From a checkpoint of a small transformer trained on Wikipedia.
Size: 11 layers, 14 heads of 64, vocabulary 32768, 207M parameters.
Training: a variant of Adam for these matrices, 726M tokens, 11078 steps.
Each number is 200 + 40 x the weight over the matrix's rms, rounded and kept within 0 to 999. Layers, rows and columns count from 0.

# layer 7 attention value, 896x896, rms 0.0209, rows 218-255, columns 256-319
192,225,281,168,92,104,173,173,226,235,157,190,261,256,191,151,150,203,219,213,268,106,169,210,216,258,236,207,196,223,249,206,213,209,195,199,221,176,186,190,196,196,259,167,247,206,221,167,212,174,215,191,173,149,153,231,219,191,222,177,207,198,107,191
236,167,175,254,186,163,165,229,189,202,226,215,293,228,175,241,156,216,198,217,184,161,250,236,184,220,138,179,188,226,229,229,234,191,244,250,185,191,215,246,254,215,214,212,176,197,229,175,217,215,196,197,183,142,182,196,198,164,210,202,234,213,177,228
141,154,158,174,172,191,223,208,155,209,180,209,174,210,250,235,226,270,250,221,189,190,146,179,289,195,279,187,230,270,198,167,236,181,196,264,230,155,149,94,204,255,210,221,208,219,171,274,184,152,114,124,237,187,195,182,264,176,123,126,208,112,223,159
222,221,218,178,177,204,200,261,215,183,275,188,212,220,222,252,169,184,259,266,128,208,210,214,226,161,291,260,231,177,221,231,239,167,202,211,210,201,174,152,238,123,184,234,203,155,230,225,220,264,231,226,213,158,215,231,188,159,245,248,242,164,177,183
141,197,256,210,175,65,129,127,218,231,162,236,191,225,262,178,187,185,219,242,269,231,165,131,209,221,166,118,207,188,236,145,173,190,227,203,187,193,249,136,161,232,160,199,248,304,186,246,143,254,165,180,118,196,201,61,192,218,237,189,180,198,223,199
234,227,140,206,252,241,228,271,259,188,168,183,162,190,205,255,205,237,193,182,202,208,181,160,215,206,180,242,255,205,195,210,173,166,211,197,251,199,213,168,254,177,148,193,142,179,222,204,277,229,170,250,312,246,235,231,218,176,150,216,234,189,232,194
174,195,153,224,186,171,227,194,192,150,220,186,221,215,207,166,204,175,223,146,180,140,237,182,248,193,158,213,201,233,193,184,213,180,227,234,216,188,127,144,179,231,142,243,172,211,167,192,253,177,157,145,201,211,215,178,265,154,181,118,200,174,180,214
151,202,227,245,235,156,163,209,203,194,254,255,273,280,161,268,184,248,233,217,260,207,216,170,253,172,160,165,252,118,200,173,98,187,274,140,207,173,120,190,190,83,198,154,230,277,209,167,228,284,275,231,137,208,195,228,198,231,249,161,181,250,157,134
251,180,182,183,195,221,193,214,166,158,254,212,235,154,276,239,189,208,197,211,234,238,126,169,257,218,193,178,267,267,191,180,153,147,237,269,206,178,119,125,192,239,256,233,223,128,181,188,74,176,161,210,226,152,189,196,169,235,164,134,243,170,226,180
123,138,196,186,215,176,244,208,196,244,180,188,184,258,156,197,221,204,206,176,250,188,193,189,243,193,120,144,188,195,228,168,228,265,253,249,196,190,213,239,261,257,234,285,216,215,235,199,272,157,219,190,159,217,247,118,161,179,181,262,211,237,241,184
188,217,194,210,286,157,173,254,202,140,283,162,147,182,162,252,206,243,244,161,303,262,198,225,208,205,152,164,118,182,202,166,162,175,249,147,190,178,180,186,178,167,192,257,147,236,269,179,154,203,186,182,84,246,206,179,153,227,232,251,187,235,273,245
236,142,185,180,220,263,272,171,208,149,216,166,190,133,219,224,187,221,250,202,147,182,223,240,183,246,224,175,264,303,212,243,208,170,215,296,182,171,243,201,231,273,239,262,210,142,147,186,176,200,151,219,247,135,179,237,176,203,153,148,230,244,163,236
246,205,180,180,192,254,215,257,170,143,187,172,205,252,248,182,154,235,245,222,141,168,257,229,217,137,213,307,215,141,214,202,243,179,136,214,224,175,141,260,215,180,182,161,230,142,189,221,315,200,185,159,271,247,213,289,211,238,288,125,203,168,167,169
184,187,187,113,188,196,166,165,215,167,91,252,235,198,224,160,153,202,175,214,193,300,175,253,195,195,143,153,292,255,175,229,217,185,196,299,160,264,175,247,250,287,208,246,167,243,161,270,170,215,167,238,304,255,173,237,245,230,208,194,133,195,164,233
73,284,164,242,259,237,287,258,259,242,236,210,249,235,242,130,254,150,195,157,162,269,178,148,272,165,233,224,138,203,143,178,181,232,190,297,218,177,208,188,194,161,247,243,188,217,219,201,184,170,222,220,213,237,260,224,164,229,124,278,163,211,236,167
210,241,195,172,201,162,158,262,196,227,241,210,259,260,182,188,242,230,188,207,223,132,142,161,199,156,156,174,189,254,161,143,179,199,257,194,249,173,222,170,220,173,170,155,142,204,192,160,228,245,167,215,290,235,226,189,250,175,168,169,206,205,231,157
214,232,235,196,229,163,153,236,275,241,224,219,222,107,239,110,253,191,232,221,157,220,165,176,247,172,246,240,229,212,228,148,232,218,175,284,211,256,105,148,180,253,176,185,196,253,182,233,227,224,118,244,247,215,194,219,215,199,152,216,278,156,127,214
305,111,195,220,134,129,222,182,190,167,174,181,168,208,156,207,199,252,231,244,211,260,270,225,191,267,185,164,233,222,186,278,193,164,225,222,148,254,204,155,234,285,243,250,222,182,154,313,152,255,165,129,246,159,195,189,194,217,257,249,152,235,80,261
202,173,194,243,214,136,165,256,237,224,257,210,153,194,239,177,168,213,266,194,122,212,158,154,178,182,121,250,155,260,231,189,204,260,254,237,217,205,175,119,248,220,195,270,253,225,296,186,284,143,148,177,193,220,239,132,217,196,152,243,258,200,282,181
185,221,224,175,247,195,173,255,184,167,240,223,122,81,258,159,183,184,267,181,176,301,160,142,275,243,163,225,174,212,245,190,204,165,216,223,177,169,141,158,204,331,163,284,181,167,201,210,161,176,119,214,200,218,192,175,203,240,161,259,259,184,243,198
154,206,186,169,262,192,241,201,250,224,207,226,187,187,137,238,230,207,271,210,201,285,126,154,267,187,166,162,144,181,213,143,192,232,264,259,215,158,192,149,196,232,281,256,139,263,192,143,217,155,129,191,143,202,212,165,234,194,96,238,211,186,242,108
236,161,135,175,263,242,252,228,184,172,257,229,232,184,248,192,220,149,144,210,231,255,201,186,248,206,220,221,221,168,208,210,116,213,164,186,148,234,154,256,249,292,140,225,190,210,142,181,230,158,176,141,189,204,169,109,217,227,198,245,234,168,236,228
246,178,193,227,151,164,249,235,270,229,205,201,212,141,212,203,224,207,240,230,236,206,105,197,243,266,151,171,198,243,192,215,171,180,268,254,202,204,170,153,224,258,319,217,230,172,241,165,207,180,184,212,162,113,226,161,178,197,184,223,216,189,156,173
242,262,196,153,207,190,245,204,166,188,179,217,280,184,133,248,238,112,157,200,192,196,241,173,220,209,174,243,189,287,274,223,192,212,236,300,177,232,192,201,209,208,170,254,185,236,249,207,197,152,144,248,272,215,187,179,179,184,150,244,266,107,191,202
132,158,257,242,195,218,130,212,191,146,151,191,194,210,275,181,221,170,180,150,234,230,203,170,178,263,209,278,160,187,268,191,218,266,207,154,187,136,265,249,253,199,152,254,193,233,173,146,228,122,154,191,134,226,182,159,133,269,235,308,180,243,258,208
166,175,209,166,284,252,157,207,195,141,200,232,207,273,189,203,189,208,182,206,243,174,188,203,294,167,258,229,129,163,271,196,188,181,209,175,232,172,195,259,138,230,250,210,275,201,227,193,264,139,283,117,163,247,181,219,215,243,204,191,185,160,161,227
204,161,189,181,235,223,211,285,208,153,204,142,198,153,162,274,196,212,269,254,199,240,221,248,244,216,136,155,231,217,205,200,262,238,208,309,198,232,183,267,275,246,252,189,111,245,203,137,245,192,174,175,160,187,214,181,181,229,218,258,190,194,214,243
204,188,195,255,148,165,96,232,247,254,218,203,309,257,208,249,163,204,211,263,168,159,170,217,202,145,127,194,172,182,244,163,274,224,178,192,185,204,226,183,206,171,233,169,234,185,243,183,226,181,188,220,225,89,155,152,172,220,222,182,96,193,233,178
246,177,173,257,153,194,212,205,182,155,243,129,222,205,204,130,140,225,253,204,170,251,187,247,174,214,231,211,204,200,195,179,259,182,131,167,187,261,183,160,198,160,221,168,204,167,172,227,182,202,233,165,329,208,240,313,181,192,229,179,154,224,132,169
235,158,216,182,122,168,269,210,189,166,100,167,338,156,123,199,241,136,205,182,246,240,190,245,268,246,227,141,167,171,179,217,171,196,213,176,164,301,188,206,182,188,280,171,203,215,196,225,163,243,204,182,106,187,233,215,226,156,214,247,174,184,150,285
185,178,224,172,179,213,149,166,210,203,232,176,312,250,289,152,146,180,150,168,241,146,231,191,207,173,245,232,143,147,231,255,197,205,165,159,199,201,189,300,220,180,205,165,259,180,240,250,177,213,287,197,197,193,144,213,168,243,170,189,206,294,214,189
126,173,193,162,183,221,134,207,171,225,240,187,156,167,208,162,136,233,220,210,189,196,172,167,164,170,165,229,197,117,218,201,212,265,170,196,243,194,215,220,167,226,213,190,184,195,283,180,187,158,192,141,158,257,185,115,190,248,209,150,174,123,268,211
215,187,211,179,232,203,169,209,198,210,183,218,175,190,175,270,231,172,122,224,234,198,182,228,237,145,222,228,138,208,214,156,173,153,175,186,210,180,179,207,233,173,247,195,208,154,171,185,170,148,222,167,229,194,209,163,287,191,233,120,205,80,244,143
217,223,222,233,220,223,191,141,196,175,252,223,163,252,160,207,238,241,204,170,231,132,153,205,160,291,227,159,190,184,226,222,193,189,168,151,259,224,291,201,196,231,166,174,211,212,204,169,205,232,201,134,99,253,175,156,187,206,209,232,124,239,179,189
127,145,150,169,222,338,254,291,180,163,177,210,140,196,226,188,192,123,172,169,219,92,221,169,265,225,257,248,231,237,254,178,239,206,138,242,215,211,173,202,175,171,214,240,215,141,221,172,209,163,198,195,165,280,208,195,167,183,227,116,278,122,200,226
252,168,173,209,225,199,226,205,198,157,233,238,190,198,244,232,167,224,181,269,142,149,291,190,184,283,199,189,237,215,192,263,170,202,229,258,231,131,191,232,236,225,200,198,278,210,192,287,263,288,232,192,309,260,167,134,201,233,257,248,207,264,112,216
174,186,141,162,154,227,217,162,194,187,204,130,151,185,320,221,126,258,162,151,282,183,255,198,170,213,201,260,219,168,237,200,254,189,146,168,179,195,210,243,268,255,137,190,155,123,203,210,168,142,171,220,275,229,226,168,116,188,171,152,235,171,188,225
153,228,204,247,213,224,249,163,255,161,210,215,84,169,195,139,225,205,270,169,150,257,217,225,230,195,158,195,170,188,275,155,171,254,200,277,161,256,150,217,211,241,161,195,267,253,165,220,210,240,199,198,201,303,290,232,220,218,193,194,204,179,140,257
# layer 7 attention output (transposed), 896x896, rms 0.0259, rows 218-255, columns 256-319
192,257,176,189,264,234,134,131,245,231,262,263,153,241,178,202,166,203,186,268,217,136,267,163,111,215,208,192,185,157,231,223,189,243,170,174,269,136,232,235,199,179,240,284,253,213,234,210,295,220,184,248,253,244,206,158,219,201,224,137,245,264,241,176
202,229,216,235,242,232,164,177,223,197,253,228,171,201,186,234,210,224,205,178,223,209,239,202,179,210,232,188,193,196,262,181,196,184,210,217,205,154,256,240,241,248,190,203,198,147,239,164,245,107,241,236,198,196,187,228,175,125,193,173,213,199,253,267
194,160,158,153,144,226,186,237,242,192,242,187,192,144,159,227,178,242,200,236,270,239,91,166,195,179,227,175,172,185,193,155,183,231,181,171,187,278,167,239,162,265,223,228,173,119,206,201,208,116,167,204,146,173,261,254,238,131,123,175,209,145,170,182
177,179,231,218,200,244,152,168,266,165,194,162,221,203,202,169,161,199,256,204,262,221,278,229,143,221,169,185,224,279,212,211,213,193,200,195,197,189,190,198,184,181,168,243,191,190,205,150,292,155,265,232,223,202,136,170,204,211,257,235,250,212,254,215
182,252,155,209,161,195,233,194,209,144,214,276,166,153,162,231,236,162,130,198,192,169,172,122,188,170,178,269,176,76,213,226,218,253,202,288,207,179,181,163,217,209,208,184,237,181,234,147,131,204,218,171,183,151,275,178,155,161,104,197,217,195,205,182
223,126,223,181,232,176,193,232,157,257,181,115,214,188,204,166,176,229,251,185,283,267,222,229,155,213,232,132,188,246,198,147,220,155,153,182,65,165,185,227,166,242,213,186,120,165,226,266,179,187,205,192,198,216,158,145,235,139,199,196,285,166,144,179
227,161,171,189,236,170,177,256,149,171,213,148,225,111,270,236,192,171,164,243,231,159,172,165,231,167,259,196,167,266,218,203,191,169,189,169,279,224,217,218,242,177,239,205,160,178,230,152,251,219,141,150,160,216,140,188,207,173,213,134,109,219,231,211
264,211,253,283,213,202,166,169,92,101,137,207,178,141,100,249,210,232,195,180,254,197,163,278,193,236,177,200,167,156,211,216,168,142,211,209,160,187,157,214,229,172,191,142,214,173,212,180,193,150,214,121,171,194,217,118,210,189,258,234,242,123,157,183
259,168,170,207,119,278,134,218,179,238,214,172,143,199,188,181,222,217,284,198,298,198,131,145,248,168,267,158,225,153,170,168,224,229,223,234,232,253,178,218,192,252,191,187,204,158,220,241,207,218,121,191,263,184,140,176,191,174,147,143,189,222,133,196
132,219,199,233,171,148,250,167,123,283,261,246,157,187,181,175,294,237,121,238,226,169,216,146,242,168,189,215,167,229,206,147,257,154,213,152,240,127,232,209,270,220,174,240,264,206,320,219,148,176,234,245,154,161,243,232,161,132,136,211,136,163,182,259
187,206,215,242,223,248,172,149,104,222,172,239,115,133,232,243,245,229,233,168,269,231,209,177,291,170,190,289,187,178,214,131,108,174,249,221,231,282,189,202,168,255,172,238,200,185,198,247,154,144,226,212,183,105,179,266,200,195,213,240,188,130,194,193
162,152,172,119,192,188,159,202,241,268,251,184,237,259,222,151,198,204,212,220,188,184,155,193,239,163,262,160,207,254,172,178,240,229,218,224,213,165,221,210,177,262,244,232,204,210,214,283,155,248,179,201,255,223,185,200,249,179,189,163,221,237,197,216
233,166,258,183,180,266,220,231,210,279,146,111,172,237,172,194,156,152,209,260,211,177,219,227,182,220,117,175,344,230,138,270,208,207,169,72,228,206,185,218,227,141,203,193,149,215,175,297,304,223,109,117,193,315,158,167,228,275,245,160,231,195,237,181
131,117,218,170,194,217,238,216,181,257,173,191,226,246,225,201,177,163,168,169,189,207,175,202,267,125,179,132,225,246,115,242,240,209,251,165,159,225,219,155,245,184,191,181,171,182,195,230,102,320,160,246,226,218,282,175,153,201,180,218,126,268,216,223
189,195,149,230,201,137,285,193,148,208,176,161,181,148,161,202,214,232,306,200,266,179,209,119,212,184,197,153,248,237,247,156,141,248,232,176,116,250,241,182,228,236,263,203,201,238,188,203,192,182,250,176,134,209,238,212,236,202,182,271,146,151,209,182
173,179,196,228,228,152,222,166,196,171,163,105,120,142,119,246,235,264,222,204,255,149,173,116,182,229,182,208,222,169,176,175,255,196,177,236,112,257,329,223,249,147,253,184,193,114,236,166,182,237,198,103,171,172,225,104,220,150,154,194,140,148,199,156
85,177,131,168,222,221,220,204,237,184,251,156,234,191,243,197,198,170,181,260,212,171,213,154,215,213,215,144,234,99,239,198,232,233,144,239,149,206,228,173,190,191,203,178,197,199,168,172,241,241,197,233,261,189,241,152,166,152,130,228,260,192,241,162
198,210,169,183,176,206,210,222,257,268,193,294,266,239,255,186,175,154,202,238,155,221,244,187,252,160,242,216,229,268,156,235,200,252,181,207,223,174,207,173,238,233,173,216,207,224,146,214,169,274,182,191,223,243,139,226,157,273,272,130,204,269,272,226
122,214,190,210,263,165,272,280,181,204,238,183,122,114,217,153,161,120,224,181,193,180,237,168,169,207,203,220,207,285,233,181,296,178,168,162,204,171,258,249,222,225,276,192,162,183,303,203,273,203,188,222,155,191,183,180,201,185,221,197,212,220,241,145
156,106,175,172,113,171,216,297,251,171,254,172,177,203,250,144,288,159,171,189,150,205,206,122,215,123,255,136,213,172,196,191,228,172,174,148,256,220,154,232,238,283,158,162,86,193,201,233,264,236,168,195,172,165,221,191,155,183,159,201,165,184,213,174
130,154,156,182,156,181,201,222,159,127,255,185,123,124,124,228,262,236,195,192,234,238,163,151,212,147,256,166,128,141,236,145,261,146,233,232,162,245,233,228,191,223,212,235,180,158,213,158,152,127,230,189,130,109,262,202,187,66,133,207,169,154,170,213
141,206,189,172,164,172,184,286,258,183,256,187,158,205,190,208,242,222,173,172,139,212,264,283,255,182,247,224,193,198,205,192,252,125,170,189,260,173,154,177,176,212,120,182,164,201,169,215,246,202,192,252,173,147,178,229,243,225,243,261,176,203,208,248
153,209,112,216,175,191,231,181,183,201,281,219,167,213,189,154,206,202,202,204,205,208,202,136,190,175,286,196,124,143,203,165,257,189,186,241,195,179,138,258,206,246,167,213,178,204,208,164,223,198,158,217,204,138,208,225,201,107,175,184,231,209,172,224
241,171,235,219,212,192,181,232,236,196,267,236,213,172,224,163,221,148,220,195,172,129,209,148,245,154,216,247,123,265,311,234,210,174,181,201,210,243,251,214,276,210,231,115,186,117,269,174,179,214,156,219,202,265,184,118,156,155,178,206,117,207,219,202
221,216,240,149,187,184,155,272,171,221,172,231,212,241,261,178,274,238,192,158,122,197,184,172,237,266,204,296,189,204,281,214,152,171,197,149,272,157,237,254,175,129,183,216,172,221,192,191,179,234,255,186,182,224,188,209,131,194,208,256,236,190,168,193
273,179,260,186,179,231,190,219,189,253,149,197,135,194,128,200,213,258,208,204,189,98,147,262,240,165,187,174,188,239,235,204,174,227,201,174,195,218,174,174,174,181,212,241,198,250,225,207,228,183,149,153,195,205,233,214,231,233,202,230,218,147,126,196
157,221,189,249,212,248,183,194,216,181,224,238,232,208,279,229,246,174,214,150,184,242,195,211,282,157,261,165,296,166,237,202,181,186,229,186,273,203,220,229,231,213,151,182,176,162,245,192,227,146,248,221,195,209,244,307,135,118,169,167,198,252,202,286
135,210,171,239,207,228,191,193,277,173,166,221,155,159,240,275,195,171,131,225,252,189,266,163,143,254,136,188,281,118,210,172,252,271,170,277,145,203,313,218,257,253,295,257,246,164,259,154,292,163,246,195,210,208,195,260,174,129,131,208,240,199,255,161
171,186,199,225,174,237,204,188,243,268,191,179,224,321,213,196,135,178,257,198,210,244,226,219,136,185,162,159,262,209,87,194,206,284,191,202,150,234,208,182,179,221,151,213,215,296,90,244,200,261,178,240,290,187,201,241,221,275,259,162,194,271,244,153
188,320,130,212,159,199,218,156,158,174,195,306,287,169,191,184,176,204,200,192,148,191,120,181,259,173,276,289,208,104,239,150,113,173,245,232,252,217,168,169,172,212,203,189,235,157,167,161,181,259,209,214,171,177,252,252,189,149,212,204,196,226,194,203
252,147,224,240,235,253,176,161,173,278,190,167,217,348,196,189,132,243,205,213,252,189,250,290,172,262,150,187,214,160,205,263,156,257,183,141,177,219,201,176,179,149,190,191,236,242,164,200,270,210,243,241,273,130,153,208,211,293,219,228,272,262,223,239
202,181,174,249,153,260,185,268,218,125,225,175,185,145,201,237,187,193,239,189,222,230,185,225,220,219,207,138,256,95,238,223,173,193,184,174,285,159,231,250,179,188,182,206,222,213,226,187,212,106,221,274,171,157,226,196,202,220,179,266,194,219,218,248
282,212,270,199,202,254,173,280,212,148,202,185,94,113,182,237,226,245,225,195,276,161,186,296,199,185,223,194,165,202,219,199,208,224,188,279,148,274,240,203,204,168,193,198,191,84,213,199,249,225,150,204,251,229,157,156,249,183,196,175,172,172,203,215
274,244,209,218,218,215,144,120,193,155,147,207,166,183,181,185,200,255,192,157,273,188,137,233,211,182,226,161,130,154,236,142,185,146,203,252,212,182,139,214,186,182,158,220,212,238,168,155,156,146,274,283,180,109,265,181,206,130,172,248,230,211,115,188
282,167,207,125,213,178,153,252,191,196,235,171,233,137,233,156,215,224,252,188,265,202,103,211,204,214,236,152,260,272,270,147,83,151,233,190,285,208,160,145,182,228,183,207,213,161,202,171,229,157,212,193,221,217,218,228,269,175,191,200,190,175,125,249
203,208,220,208,290,234,233,227,223,240,190,195,211,147,184,152,203,170,253,149,154,209,306,294,181,272,151,190,266,344,211,253,243,235,135,216,141,128,207,286,271,131,214,147,172,170,250,191,215,231,222,177,263,308,187,108,179,215,212,199,236,206,246,211
261,119,207,203,176,166,206,251,183,273,213,219,224,251,285,193,160,177,223,174,206,238,287,156,189,128,224,173,161,143,192,203,168,203,151,127,166,160,178,150,217,194,218,196,130,181,230,226,150,259,138,221,237,214,165,176,206,248,208,163,221,269,205,225
223,162,243,208,196,165,213,171,235,196,168,241,172,160,135,129,168,151,256,224,163,158,222,155,256,164,196,201,236,249,236,209,152,200,186,178,140,254,212,199,240,212,178,197,210,246,213,244,194,319,183,167,198,291,240,171,129,207,215,170,94,211,222,178
# layer 7 attention query, 896x896, rms 0.0209, rows 256-272, columns 256-319
212,167,210,198,264,173,194,200,227,240,256,152,168,275,178,234,233,253,211,192,147,194,175,188,168,142,171,177,164,213,227,200,213,305,132,256,233,214,206,203,167,175,256,237,213,189,199,193,220,187,246,227,163,219,154,221,264,156,249,221,216,280,239,123
242,175,147,199,182,203,233,204,177,283,208,249,196,192,215,168,146,115,202,194,161,209,262,162,235,242,237,172,212,181,225,204,161,180,136,190,143,163,195,225,211,214,217,180,180,258,232,223,221,215,165,195,194,231,260,241,215,213,141,158,181,163,213,227
159,209,163,203,231,211,182,171,169,186,192,167,130,230,213,188,125,168,227,184,170,253,207,155,153,193,211,135,287,203,155,255,160,203,152,163,233,218,164,241,257,224,252,190,230,220,141,244,154,188,220,243,207,220,145,161,192,160,97,250,234,214,251,249
186,152,289,213,203,203,231,197,260,194,251,226,285,171,147,223,195,187,214,282,196,167,202,266,143,236,163,165,293,217,205,169,237,180,142,196,168,159,238,194,172,170,226,180,176,196,210,137,232,227,196,205,249,108,175,235,198,144,171,136,211,165,183,166
177,171,187,179,187,165,138,235,182,183,173,201,120,266,192,258,239,150,206,161,154,117,185,179,218,159,215,232,158,207,203,187,207,204,232,187,174,170,256,178,236,178,206,252,217,231,257,187,221,219,178,208,196,271,247,239,206,176,210,235,177,230,181,191
137,191,296,208,171,234,278,214,197,181,243,213,256,165,193,170,228,239,181,197,253,197,247,202,216,184,149,224,191,216,175,242,260,146,150,231,205,193,249,235,186,235,192,218,186,159,212,237,197,163,198,198,207,144,176,162,182,150,272,186,210,153,296,181
177,148,267,246,201,178,180,213,200,165,262,210,147,242,195,172,234,171,177,223,201,208,155,159,190,203,191,234,151,213,240,139,230,185,158,98,192,221,242,188,125,239,130,255,138,177,137,211,193,204,131,152,237,195,207,203,272,174,189,165,192,222,213,194
255,198,245,207,221,236,204,157,173,236,179,186,240,165,174,204,188,215,255,138,181,207,276,267,192,246,184,130,260,175,200,194,246,272,197,222,249,240,159,257,179,241,215,224,213,174,198,138,191,185,223,232,174,185,210,206,203,220,248,203,236,216,188,199
149,251,180,178,149,152,189,150,220,153,184,173,225,236,234,178,244,256,204,229,213,308,225,184,232,243,226,260,173,235,226,187,229,166,172,136,197,246,268,241,153,229,202,159,279,168,168,140,214,208,106,213,185,167,123,205,239,225,202,223,200,204,208,228
173,216,134,166,227,260,170,223,153,214,222,248,148,157,267,143,191,150,165,166,201,179,162,149,186,156,208,181,201,122,236,182,225,190,200,138,228,195,185,135,212,213,152,203,170,223,249,251,254,264,228,206,234,208,225,176,174,238,165,161,168,150,202,133
265,253,186,170,269,223,185,175,248,196,219,187,184,216,146,176,170,140,246,162,152,233,236,190,190,203,181,149,187,202,174,196,203,196,196,171,206,138,181,176,148,233,244,199,135,230,164,255,260,215,207,149,192,152,187,179,142,219,173,260,208,140,157,199
326,222,182,196,212,160,235,197,182,251,195,265,235,221,196,219,178,207,232,225,154,226,274,264,234,247,180,181,220,134,210,236,203,197,211,231,216,202,151,208,195,163,190,170,211,150,229,156,251,141,186,255,194,190,199,157,178,206,175,201,215,215,164,256
196,182,212,206,243,178,216,206,197,132,170,217,169,185,151,208,208,208,190,239,187,200,308,217,226,108,206,72,305,226,252,223,216,227,274,177,261,169,143,252,180,207,217,189,256,210,188,149,183,248,221,252,169,199,229,211,177,195,230,209,241,182,138,235
222,210,135,139,158,242,217,186,188,175,264,130,185,221,191,168,196,122,242,189,184,164,190,197,125,208,224,212,156,108,253,168,161,210,224,200,230,146,145,148,217,273,163,184,175,189,282,176,169,220,237,130,198,225,197,208,175,206,149,196,147,151,274,232
176,171,238,171,229,248,160,217,181,210,245,134,150,212,171,177,223,187,167,157,153,174,147,186,196,209,251,226,170,227,240,100,249,171,212,148,230,221,234,186,202,206,207,240,193,246,228,210,135,247,196,164,174,174,186,218,226,226,230,220,120,147,182,254
151,132,170,179,208,205,169,174,211,181,169,152,181,162,223,160,155,197,178,167,201,176,223,242,223,129,163,211,215,203,184,201,244,227,165,259,204,192,186,261,212,225,155,144,207,208,222,209,175,238,178,199,214,176,196,198,229,189,255,223,188,216,207,262
165,187,151,236,245,187,172,136,147,232,195,205,182,185,253,226,111,195,231,136,170,195,193,220,161,288,184,184,170,172,116,123,256,156,179,189,194,261,254,199,119,183,209,221,199,238,219,205,162,227,258,250,198,166,160,185,138,159,211,175,199,170,180,144
# layer 7 attention key, 896x896, rms 0.0209, rows 256-271, columns 256-319
196,242,109,166,233,181,222,203,266,179,198,157,220,181,225,165,172,154,213,170,108,167,239,228,173,266,169,157,139,227,232,266,286,194,257,188,268,248,189,172,199,242,145,121,194,177,236,237,227,278,167,147,201,145,192,196,224,165,186,177,211,210,198,213
218,200,126,230,239,193,159,158,243,193,212,176,264,153,140,255,190,172,227,203,194,216,171,179,190,209,245,115,142,141,186,244,253,222,193,244,181,209,200,204,158,236,245,190,183,243,242,171,240,221,183,184,191,187,238,235,157,157,169,263,185,169,188,152
203,243,234,143,182,241,227,200,166,238,226,183,230,197,225,189,200,207,246,180,225,140,256,184,197,272,227,193,193,256,187,208,192,171,193,182,217,227,234,260,152,181,189,233,244,211,170,241,151,166,184,216,273,174,215,243,173,224,171,205,195,247,185,183
173,203,243,209,205,176,211,241,230,156,210,212,204,183,228,224,186,272,176,185,243,264,210,200,224,156,163,221,210,201,148,300,131,262,190,156,269,194,211,203,230,204,174,216,191,162,167,165,252,187,209,195,160,164,158,171,213,182,287,220,216,173,188,237
242,189,214,120,227,206,227,245,188,218,223,162,167,193,238,264,166,215,256,229,128,192,230,221,192,239,174,247,188,217,172,253,217,222,199,262,133,205,229,201,164,222,205,146,215,227,219,220,224,210,152,132,196,175,195,247,159,247,186,116,228,176,173,208
235,199,181,181,298,212,170,191,240,200,177,214,211,229,128,195,259,167,193,141,177,205,121,222,130,245,232,212,217,169,200,242,165,221,221,137,197,224,200,228,179,204,212,215,198,161,171,196,214,252,239,138,168,240,157,200,230,280,160,189,223,207,218,204
246,183,201,147,164,229,200,242,177,270,217,192,199,195,202,255,206,191,223,214,154,142,161,243,173,145,190,175,220,218,213,243,194,226,264,264,120,156,166,191,186,186,220,165,237,161,201,224,208,205,182,118,165,217,177,189,181,211,185,167,199,271,205,214
191,228,203,139,222,163,174,217,164,183,215,263,233,191,220,177,237,165,164,185,188,201,188,197,192,162,173,206,221,170,177,179,125,255,189,217,226,249,194,193,211,212,258,244,223,246,173,205,200,176,222,148,189,190,210,205,212,249,199,230,199,161,250,240
295,205,167,175,200,196,178,197,226,242,171,181,175,204,159,259,219,188,243,218,150,177,225,242,201,254,210,221,208,213,225,227,239,193,253,248,223,135,185,199,184,177,125,194,276,174,249,185,187,172,174,230,260,187,280,230,204,216,140,194,178,263,128,167
198,174,161,196,242,230,247,210,183,180,220,233,215,222,134,226,139,123,197,218,129,255,126,253,178,198,127,182,269,178,177,307,133,187,245,175,187,172,172,137,304,156,206,125,192,129,138,219,206,196,271,186,171,260,185,222,206,212,140,221,237,227,249,236
237,221,189,171,212,218,206,213,164,179,157,265,185,223,180,191,196,169,218,227,183,187,210,223,185,136,156,152,250,210,210,177,166,154,119,170,151,219,181,239,272,186,258,248,207,234,194,175,186,222,207,196,226,231,204,178,208,275,209,242,198,193,186,200
150,219,144,221,206,116,163,210,155,167,249,237,148,189,243,184,220,184,137,195,185,182,226,202,194,209,156,299,192,224,146,214,196,251,197,206,251,197,217,200,214,203,227,256,178,225,181,167,180,181,200,151,186,141,183,220,208,228,212,191,221,155,200,234
192,173,153,200,184,189,207,137,151,233,180,253,247,177,266,146,223,194,163,231,217,202,265,113,232,159,220,205,260,189,181,170,219,221,247,197,265,272,197,201,227,219,247,218,188,271,235,216,181,207,197,201,204,205,220,242,228,171,214,159,207,163,156,202
122,162,201,216,248,221,164,293,185,132,146,186,204,153,194,168,169,199,168,225,246,252,213,205,166,180,169,144,224,216,235,185,198,139,176,223,144,269,179,194,214,233,221,164,226,159,199,195,165,238,247,210,243,191,187,241,182,214,176,250,219,256,224,241
264,141,216,224,230,195,166,197,224,177,142,164,178,194,250,250,159,234,194,254,242,194,143,280,192,272,212,145,195,193,179,173,247,202,179,221,198,223,128,200,229,212,215,194,238,156,169,213,185,222,115,280,245,202,179,196,191,107,228,161,143,264,153,197
188,153,152,233,180,167,170,226,126,219,218,213,224,91,225,173,167,192,129,247,212,247,177,169,248,168,175,145,237,161,183,231,136,275,210,241,308,216,72,259,238,165,190,270,291,131,126,151,176,204,253,282,208,159,128,255,195,201,167,228,151,146,210,241